From a checkpoint of a small transformer trained on Wikipedia.
Architecture: RMSNorm before each block, learned positions, biases, tied embeddings.
Each number is 128 + 24 x the weight over its row's rms, rounded and kept within 0 to 255. Layers, rows and columns count from 0. Numbers have three digits each. The size before them is the row's rms in percent of the matrix's.

# up: layer 3 MLP up, 3072x768, rms 0.0223, rows 3039-3052, columns 576-671
# down: layer 3 MLP down (transposed), 3072x768, rms 0.0183, rows 3039-3052, columns 576-671
up3039 097:127170157072150107127179166141136150088165158127109091179135139148159155163112112130108138122108140122176081110136112117104157120111149133085107096115153106144133132156121144115169110121115147086102112069106160098111128151103143118156119151115124094153082106086124166112135129101108072168
down3039 096:112115088146144129121147145150116155135099111130096125191136167134113177113156103149115143118147153125129147131142120148119142106114176130115173158119149140157150104122110122091150125124100141125087124129166136142144128190127142120122148107173129118160155091121142195132145123119151122101
up3040 090:070151120138126108125114114121240175101139124143191159126072133097131204083162122138121130118133115135168114133104099106126113118170136115131130119131120132137161142120112148111164118075112136131119129125111131090191130133140121111092132119154101070135129164145142138145131131136125128117
down3040 060:226098160120124144131177141138036084129120146118034100141177113132144065145098122126140119120109140128100168118086132119148148117103139165122122123141132138154108111168166121133107142134145105120151129131161158138058135128128129115161115130120123141112130102146130115133129102109142102091
up3041 091:134120118089093103163172183132124130157123153138139081144128121144113156151131078186142112121101135137130117082160103114127103095161127181150130124139101065148129102090099160128103137105119150169148113134146126106102092139087124167140142124193129119124160119142163146114138095097161110119
down3041 088:121142134134143149138109115129139167066153089119149164110120118129116080123151115085136138112141121067117117174144123119123161138114180103114101140143113137119102146149138138126130129118165128115146124126134126097148150119114120128137176119121122099140144132134090084133144133130126138128
up3042 101:158166167112103158101114159158088113124143127150120125136156134117116116167125125159161158140172158137108121109143103127150127124120136135129097079147145109122145149149117185121095128135091123135115126103095207101097114108139111112134130113123105111180173136152158117119145084160131115149
down3042 101:111147071135139101123185147144121115119138133098127051141138174168162159107138145127091157116144124108107129143109155103139167120125117120131163180145093163113164115150135133110152105136139140142147092108162153082111100093140126179196165145101112092142096144105154120136086114162085110092
up3043 099:100146133114157143174176148152107116087195091120135146133125133163156135130135098119127158106163130131154117113129118119114107119097152139125087138158127112187146119129122100115142124151135116114143108135070177123085088150094120139134117088114100106140098141131097099137125137167145136131
down3043 101:149133093169127141124116124129128079134151123123100114163109108092146106068136176135116147155088137144166100120142114072149125090134149066107161158144135150129106126159164146098151099130164118096126132123114125145143124108128109143150101132123145166135123118173116098136132132125128111136
up3044 087:115145077110112114148123074151124136168104138132182127181117109119115149112123171108157135122097153085105111106173115114134136154138128150140124081167125117131167107113133131108109148141162173128115122129105140111125129161130137116139116137149083117139122141106189131147173139138150099164
down3044 082:154112129113136131125117118106114119184132151147116112156110104094108123110119132088118143145156144092124154136113112136146141108119093123113145156121097131166151153102140105129096124148122145105109120085128096134093105104135144149145109109122182168162124162145125138143115157062051120123
up3045 098:115123124124165149102170141143143176161154104109141158111138128137152116155112141149149117078113150125174133106153150127112124122121143165135139157141102123130122145108129117132170088167127167092196128137133147110127121176137131118083117133136167117128130145137155163080120143120177123171
down3045 099:131118142107120176133160111151138153133136163117119097132110104176132153140138126093136145133116099089174167087157136163141123121129157083113119120131162118111156104119129127129133078144142142130095103134165140126113088105121097127115088094123158116067107137113094142099108155124130071077
up3046 094:110128124153129117106144122121119125111098101122113068131111134150117120121128167159144110137121116144131123169133140113148138103170125106168119136124171139142128146165119108099081135087155125134111141101142110141114138087121099139150129113167175146165140155140075138131169151077187145051
down3046 092:143147103075156117194128121096115129152099122106084136143110138142146136067150121151104140118140099155167115081118105120139108101152128173155160100143099131141111141102130086085132114137102141153123116118142109160116105097126104135152107121126130166131142130125105078127125098131119116114
up3047 099:109101118165172149091135125106109102131112152171115077138123139140094130157112156122167113099124165121210079150132142149159133119134139154122116128135136156128154147138132126130168078112145089105094119169159119149156124174178146126106140137187144120097133133117135104097124109142112157118
down3047 096:123126148164143142140155120110106100194132076121130093159082144123158142099124111119109104154109163123106165106143106174078141164182127179156169154097091162156103124147154104144118127133133126124117120103115111129106154153142099110123107150139151104086137141150139137124107153161205159140
up3048 100:115164107124142155141159078084121111122119130142137110140120144126150142130115107148144133113121178125153149146160093146190144139140124123108131150132132100130126103130090154146160103127164099094159162101149110116108101152113101134211157121095147114141099126135164144139142124146084143134
down3048 103:150134107152170124156098152151094145174116126109122130119064142127168127114144118110132126159141088109070097145138110145110133106138106152154088088129102153139143153141113145148129119126127161124099130121145109089129152132105139135121141120087050098127119081159142143105150118116145138074
up3049 099:096135111121167134146144133140138111121179125135134151096176130131133106126127130135135110106091128132142102121134165123070162139137128146153118123111117138129116098138084096123134126119146130104120106115132111147134157190121140112186126139135142102147118152148121136131175122105144145115
down3049 096:125084126121126095129145115161134121172092123104141096138112145105085178137115130146128160109135130094126124200137167138202091125111150110077153159113119127131082179138162136164147136141128141079111132142111099133137122116121099072103122137097122133115117118095100157138116119156155171158
up3050 104:127160114120139117088128185150107111135116159136135105188144125115122103124119093111126145093150110099137145131150125112125165047160132151129149088078142128114129131151169168136114131112105164124119150138080101073108129118115084106093108099108088145121123098093142134151117132106138089149
down3050 104:145142147154121137121095116144140156142117099124112165140063114093129162117113137115092179129100096120149172148135084121120154096111120116122115095135163142109141142123179116179158104123121119137133157133174138094093161160127147108074104170133153157128110135101109155157103124161118124175
up3051 099:135086124140084151108138129149136103145107122111094131158141139147140087143176125145143120119108134126156097115142156098117124158140159119158146160124150156131158140144140150150095101158110139125113109123152144149109117112123177133112135124151144134110125164128166145136182148122145127137
down3051 102:134137136141122121170119113122115161101112138080119145128131136114131122111176137129137109102081157086133097147139098161125111116136164103130114109118154122160095118131130109176167172152150157136148114145062166135136172138157138173122122140102091104124134151115111135097129107127143132141
up3052 099:118147130091134168154160150141110122086157129146108147162125121120147130116101115152171170081132138130164141149146106124081129139135141128132166145183129121140145184126099134144173118118124106103094110168145158114127099188103123133091092117134107119144139114130121141139149149094143128115
down3052 099:149133133117175111128130130140159112104098115109108156121102150146142119142138125105127133126130122147172135151136128163147088095138074143119130178100082109091142140169129125120126168115123156119130115159151156133109184150142102108113182121114147131144104120132105116151125063121202114079